config.yaml
bias: "qkv"
init_std_qkv: 0.0442
init_std_up: 0.0442
Each number is 500 + 25 x the weight over the matrix's rms, rounded and kept within 0 to 999. Layers, rows and columns count from 0. Numbers have three digits each.

# layer 4 attention query, 128x128, rms 0.135, rows 0-31, columns 64-127
517535477487522472503522494478490480485495501491497501531518499465471506515495497497497522497482502505535493497513530489492502507501548488508501483512492495492475488494473521499508502489509504
509515535523509527480514486490498498467503528514492514492489501512488500502488511475504493522520458518494513499487511481496507511502495512474486504495495494491486507537487472493508485506490495
483506493497466507491474528480510499508485505522479518507466488527474474521523517510470487523532486508492488500473512481506495499519485511495501506506475470486489490544515526522484509513495462
510483513500498516492469468508520511498494519506496489518470532487503506520506488477528471530526497543508491486486515511513475503496495514490498511518493475512499482507508506507526499493494495
479504490522470460486527506490525492509513513491487517519463499523494478531563539502485490526522440510499492471495512502485510489534537513483478495460503482505490454494493516516503538535495500
508507467460517470508500506485525518474493496492494486516525503463490496527475510490501514511492504503514486482506520482491521509504519492510499489515475501517494503498506500495508515491509533
520516487502529487497503512486538503476507517472479482495492514478467508527503524502497501495503494522525478527478495477477520493519551520488512473510490478475495477514501538485496524505483525
516484503518476467501506467500542500485511510509528495505516512510526512517464517480471495531488473515491499504485507497506471502491488517508506524503499486502501483521504483507511477505497535
507490499519492534521495513478522521509491493513507486478488537507478494477506530489514511481521476539532492508495482512510504480505528501483499476491513492509487523484420514485488517500495480
490523512484488480496529457497470495488499509496481502485509469500505484475500519497475481506498472483465521493493506514492496515495504488501470499510514537517499513477536487511492487514501524
463516456504496474490506490488556505495484517488510525513510475494475510538500526531501518514476478505495507482500511490469521481507534532509498471505500471479495471522487513484500504493504539
501502459515545531481513501493524488477493511472545495500516512513473488469509494532511488497507487486512485507489468497510512519482494517497474483487501462475494505510472500491495497493503485
526494568488505486523483499529477488510508495515506514531504520501525499469455477523474517507482521471470499493525476521531489527515451488514515527509546499501518530448508467501520499499494490
485537479488485469491495496503504486517516507518463519476461473487504525552509509518483501509507476487503515490493507493460543481505512484489472500488493518495533472526534545483486497504476512
525442494518472508495510470554495474508501488490534500496524494526510544484481477515497515469488513493482497518542505507485480447494458486520486529485538516511518519459496483503526505517494515
504503464485525460513498514467500497494484513506482495499494513488505512526501507486513503514525468493507484446510507480503504520504528502499477477498482503526483496457491527498487518502493527
516467513497487513500483485527494544479502498517508487499500497500509500508461515494485491465507500507498507487490476516494489485496474499499510506489543523513521525478505495489505496502522502
502476485495515495490468511504530469478502539472499497470470518490472490516550492511487493502514534474481468485524487497516494461516489495511510511481481500491494470468523530511487508504488504
533467539487481497505511496496473493497493514531484517491498535487519493486484460487503500518492527495497512477512529516492501506505475484502508513511520499502503503504518503504509507513480482
504490530470473484489474485530473500546519492512521511501484506520532484505499477513494503516477504503510519514533502520500481499486437492512514520506521500514492501483520488509494505508488495
549496506477517506497463500511487503521510520484485476506529512504504516490488503483505485529487520479482491512508477499498535525483448526521511500512520461484478531489540477502492476500530501
475491466522511501492505495518488537496525495514523495497514483490513499465488479493512536482494481487513510503520492482526538503489489520512484486500508522481505525516470479486512504501471511
495464531522491486520526473527517513482505505488525478512510482506505500490450502494506519519490494509479488501498510489509513512477507530507516510501515501513500522498506468512495513501508521
492489521461508491504498488471523487472499491486485541520516494487487488517487514511521512501505523511512498467495519478490519507501472494507492492507494473489491531512489505507503464475500483
478501494495506549518506517500477485518522507503508501490464490498472486490532503503498513507494536482554498497491524485500525483504501516492481490487468483492485493526449505491500518504471471
520490499500500527494451510505472499516507489508507489480471484505511482485512484524508475486520513511475484511499502468503523500493476468521481522494529510516520522522558499499496515498469468
497488512503482530497489482511533485500480520516499471508518501524490508497494513504506493494510488501489501504466496497550483510485504512503488517490509498515498514517502483504501495503500466
515513488492496537518461494469478505497513479503516517503498493498501519505530501510518512489511529519523504481511501474484500480524512494499514487501477507482492504523498491486534516499468461
488517507485523489496443537468532494498494533536505530497489491485491493543533520483496476516519480494511520487470505503506503500506511531496499480514464484489485490525518521505483516477506455
520482546480499506482479477537502490508495510503506500508500495494493497496452490513460482515471511469497504508506505519491497508476491514511520531502516517500502502501511514514504482489487478
483502500510514457507487496494490501519501523503518481510511507487512549516488487480498501523495497512489497516489496487512470496496507515500509492502485478485473481508505503524520485504514500
475504503502514500479527514464481492503521489491478537516533503502470528525515510492534495503480513496493489486516504482492473496484519544511491471521478496478463514496494510503491470480514533
# layer 4 attention key, 128x128, rms 0.108, rows 0-31, columns 64-127
507503494512489480496517511506505463498515515484502518524512504528494487512521476508511516526523496503494461507505504491497519470534520467530498521508483488507480473509455504520507503561468516
502516531516502496516507488477498540517487502519504499507491469511535493487507512486472518500488487492501494497466517499512471516505490495430518526493538526513497480500491448505525487540530490
526505516477486517535511483507433512522478497503505473489464527559494457518510497476472529472477520486508527498505501499485506529523458498449533541493511534491459499525545481474489531564511502
480485499477505493524521530474509553520484517526498482534482513487496500505470508475472496475503481519499520484475540478504482521497482525481501471497519518497475494500527529508497509506515510
504490519489494492513521484515455519501528502518482497494485496555509475503498489509509542500514516478502529478505502497517509502529473491468526539511519515505425458484510462494510518527481525
502509498507489481483520509491504487505523527499500516506487501508498471510513478489506497527527509504516470516504511516507509500531510476533497517494463490490498465508467509499500524553466525
514503508518504503491510495512492488494526526484481520500474493535505489519515495498498521498529496509510457511486517490514511483534515471525484525489469497512470456518493503503508530566484518
488497526482493503503521468490515539527511512513511497507496471525514478547489518495475460498504493519478511502487530486511477504457492512519530496494489489516510513495537494502528478430483503
513503533524483543512506496502492532471483483517515488511491516527503493466500517473506542450499505500520508488496497497510510494535526497453521522493521497475464480492468499499500519545515498
479493513498543470476491501491512465486454507514480496502492472472500483501498484491513485522504478480456523500536490512488469489489489476536499482501490509512525547460536496511482476467487473
534475521515472492472511517499469492501536521490498537496501497548501498529527489507512501543510488488492489499504523487499493479534500481521519530503483476517485480500488506497501519589497512
517508492534495519486489488540530541475503516499530498514493482492456497492507518532492492471484518492508482516493482508520485520531530506498506535509499493501467466502482467492496506574523508
507485476477511492514499498498557497523481490519482474503499479463531497485487483537478482523481507484511511498520473511518533503443507510551463468491509517526571591464491488489477497374512453
491497505496469485470497499487480479506526529483477495479504490544509499525504509488496547502519509477472503466516523497493523484536491468534488508491502509532522476493521512490514488564478497
494502493505512488502499497523553501523481468499524488494509482479493515474500510525506483494483511467482519532527485501494506488445485526518477463493545474512554544478500510503497456395514485
508511512477497497508493508497499512481519540492480494514501490529487481501506526478501506516522500497491507508500501533491541489554528478500481488518485497501449472470484500521511510564467514
475502514500503512519492496512528524485483498504523494490466527475499500473474531512491502495479504485503534513505477492506484515484489479460489518493516517499529525458486503485514507455532480
511482482501526473510512530514510468485517516476483503492496507487478480528534489524493523503499530475498474521498480489513525487518482512511444504466521482522475475486531519500501523550480499
495478496487508481528482501477512466521492498489485484499509495453488470490503487503525501551505517528522490526489520501475544496464499503541516441489492502526536538470497526512505499454512500
483489479492503491506497494499506485506487493498523487499509507488514510504490512500507487509474498503499532489523502500485499503445456512496519473498533510504542551487522493490515467404508507
493487463480529489510475511515549502507471541487507472507499488475502503517496520522496466530464488535513521520482464517517514492451507508513474468482481490493524551515526496468525485450523519
490526482516469511504471510492505468482519478500513525487504467505494517486496481488512496498496496518493497529520488496519509462486522486537471504486480472533532511477452469517510517535510529
498489508523468457479516502492530508520493493526495509501485447541509471477505517523485480517532484511503460560482538512530525502486516539543471496489485479504550509489493507516521528461514523
520488473482527493509511493484512495500502505508527524538545497508456491491509504517498474514484535476514500484501510519483506505517497503484526483510517518511504498498498545480482480505502470
508504498514479526496475501507460493512520470499511495496493492532510477460523482525512548511504522510521487530511529498507529483518486486482498506487520504513482489524479483497517520556477523
493517478485528510529488511509520473499466481479479465504472467468470501476506492518506482477507529513506517513488483525492531500471465489542472444469485496511532534517521525523511518445453479
492482516497518518515513508495519542529484460503513493525468497492498536503499518521470494487495490485482479489498510512510498513521494537474495512501534504469500504520519501488490484469496469
512515506484499527512487511493480504506525465490480521498502526543511482486491476502522522492504521520536514489494506502481508481509489466482493497511495522503465496550476467526518527539475511
513501529481478508517477510490475522514513554518493505501475532508491504543505522469480509516490503494519467460491501472483489519552500483472534519519462498498420446545509516483524528606513501
515489502496493483486513506514559481513478512506489492501488500472484505522494520520474473509500484494475485494486490492490485492492526517500463483492503487516569521486496526494499456433504448
495511497470491471520502481489490517501518519540480502527508514523499502545490493505475473490503469539491511485497512479492473481514482534502490485510491511507462527501537505494514496473505542
493498499540491443482498515474482445498520537482495563501524510481488533535552505477535455531478471493505485496500498512504460447525523516504503480506497490505473486531491537496516476551506496
# layer 4 attention value, 128x128, rms 0.0751, rows 0-17, columns 64-127
515538514541454504496513483546489525458549519471537496527510499501504470491504495516431483455472521497513494499512484508517499520465510508490495498486495513456514475484475508510517507489499513
506466520510515467499502547466498530544500524498500495523464499499519471480485428477515466472503488518485503477502489562501469508504498532516492540521498465457512498499485501482549500502484529
530462504478515490492504491476520537519483530482480507506496482508516506470508518465494469489487556534494503507513490472517483487498511533502480471505494494484496496518487527486475525493464469
514488496535538490504486472547528477552476517521483525541498514504546496465532485473509538492530482479497497496467503482489511501499498506523512461496478459453463471466483488497506496502509460
466484470472550518492492488522495493483507506485485518543505547493529485539478450551444468495512511494507483475500563518540501504489522511487514530500514502446500478451506508488521516491486507
461495482490521499490515489491505472491505489482460474539508514507528497491465486525500473518499514496534478483495497541460512452502509512508485494537511517547494467511512483505490490493499547
510483537544532487491506555456500507460533533500495526500521484494482512498488483509460530492506510458535495494519499519529474513506528477506483514528492498526502555491519507528504488492474495
486489470512524499448488505480508487563464495530465549518495491475497462492477437511500544484502468476484511480523452483513488480520449496497448501516497493553481477511487521443533520492536483
484445536495506496486492503431481510510493527516488497507521473481552506488498490544478491499498528509517492511499523460512478550504500525504445496484512480512494459522491501516490534487480517
497524466522539513434502460477468483549494448513512516509503526492490495482547468495518472487481531523505486482495528508505501504522496533491486500563495478478491472502485502519516527489527501
532496466493565504460497481552492523507484488484497522505520459510495497519510492482523480479485469503505508540502497509506473556497509457487551507469517518444484515493505474460506521483483461
526571439498498503529539531502488483501493501512452503499508514490499471507526499442486522507505508514486497525521491448479511519480459533487512521501511491458509529528499552550491478494479487
454545469555455574485496504541456535513481493514447509466508511490493505489446501539502500483506535503503485490506525491525538534516506537484496523465492494493498446490488509496468487493471493
540477475487466520475505497487516488479460472497515468494511524535552523509536521469509476485478516482515505489516538546479539472508506475512488482500466541485487530512513480551480510507496481
532532487443477504509484505413516538521491478505504480484513519510478527487494525507534502499484527484472505478496459498478508496507504504491504526484497512499500503495496535498487511506521479
489480505538508508466483463554499497502483514512481544503514523506492529482509544574532521519499472446475515504485488449510484520516480501498502494491475493522497489491497496460491504499504477
465531553494492493524508458587515486480489523475500504474505472500509533507527542484490528518500471490481491477477479500488482477484526505493507475516508511527489464494520491511518484506473445
470548556490527449580503513478488491512547509521499493500539462476494465480548483520493512503490500475529507520501496468486529487495478510487495510487532529448496524488500509500520492487522490
# layer 4 attention output (transposed), 128x128, rms 0.076, rows 0-17, columns 64-127
481496484463515478482460515500468502504540547476452513497459548457508543536543506485519494529515515489556514454526507492445491461523481536518515468489493515474521503508521566500491489544508438
493474489533492481499485482497503531523518491464514523513491520522439484545521470524513478483524525510509475518508525489519483490519486511499493497492463457468531482480515527488486460429472471
530475485481482512443525499483464495452496494478523523492532532528498503507520499482518510479485552514493495504477480512477471525520504504495508498496507486451488508512458487513486493463539483
485503524570481482467525490522516508494509518510533488473507493477508491451523523508495540502542468477483472492490491483461536494470465481449479529447563529489480510511491513482470503544501468
519470455529502523479494475511520502493479531501510494458494537482573503477502508534520514493535529505578485527506517526490533465496568501478509508496405479442545498479462534477509524526482462
488510519518487493479463500495546476527480485484498501494531471487511513495456500532522476525475490491522485490497508473506533511522508502521489508491485471526505538511482521489489518513525525
491484492481534502496515500540534518518497520491486482515506473490516539505499513488526459481525499499513523462529491495487533550499487455516461515489506522498520539501495455467496502460483525
520499528527481481511527510508542472508449472500448510446505530422479451466507481511473510521526506506466543511481560473491494516508502485512517571512511526537468518553467486492507494489513456
480476527497487499489518499474495502500499520456489524503466506491474488515485485524515552502509531508513503507532512486460497529496472479486514517506486474476472507548473507478516518529492467
508483517523519500485456471539496480490513527461490478492501531485513466519498500542476505537458504468521497503516523497502475506491497511521517539478485512487500492508474505465505505513534523
521492508485505468469554503514444487467507493495537506490502512491518470518470542480466499535447512514517534484497514534505487534542500539495479536496448503477521480491469511502474458581495467
518513481467534554517478501517541451500516482483490463476504514455539399511515502422470542524472436565523511508507493503530573483472469531469492483490561478475542516531501469521514534458515491
488473460473541521494515474474465448519488534479511482522524513473522528501476490537531440505537486494489511488544539495485511489503500512465484496517522474548521513478503529505539519478478528
524496487517508536497480539472513488492503506541516508530498483531509457524538495482458528436453525461460474523544528503486506468490496507559582459488466545517497476460491501492476522498509523
510462453485496530494516483511498484474480425500523491502506496544518552450534482520482508480465509510493511538511471562507512482520512533540510481525525514497438466485485461490495522481519486
482545528520527544484536471493443480486431476497507515454537496512491494473479529524475530492481493484492523509492486488472511498492526481463490570486549503516462501500491472520504489551506496
496512504473487482496487497467471492478518508546535522491463465481559561523500518465495518526508487476491504484484472475496497472477507492506476526510520486529506481490510501498531495540469486
435486529463457459524508480497510510517505518513494472507466495466525522527507479491512479535602472508528502469493515495528511492515410501466489450516553494530469506478511511501507524511448455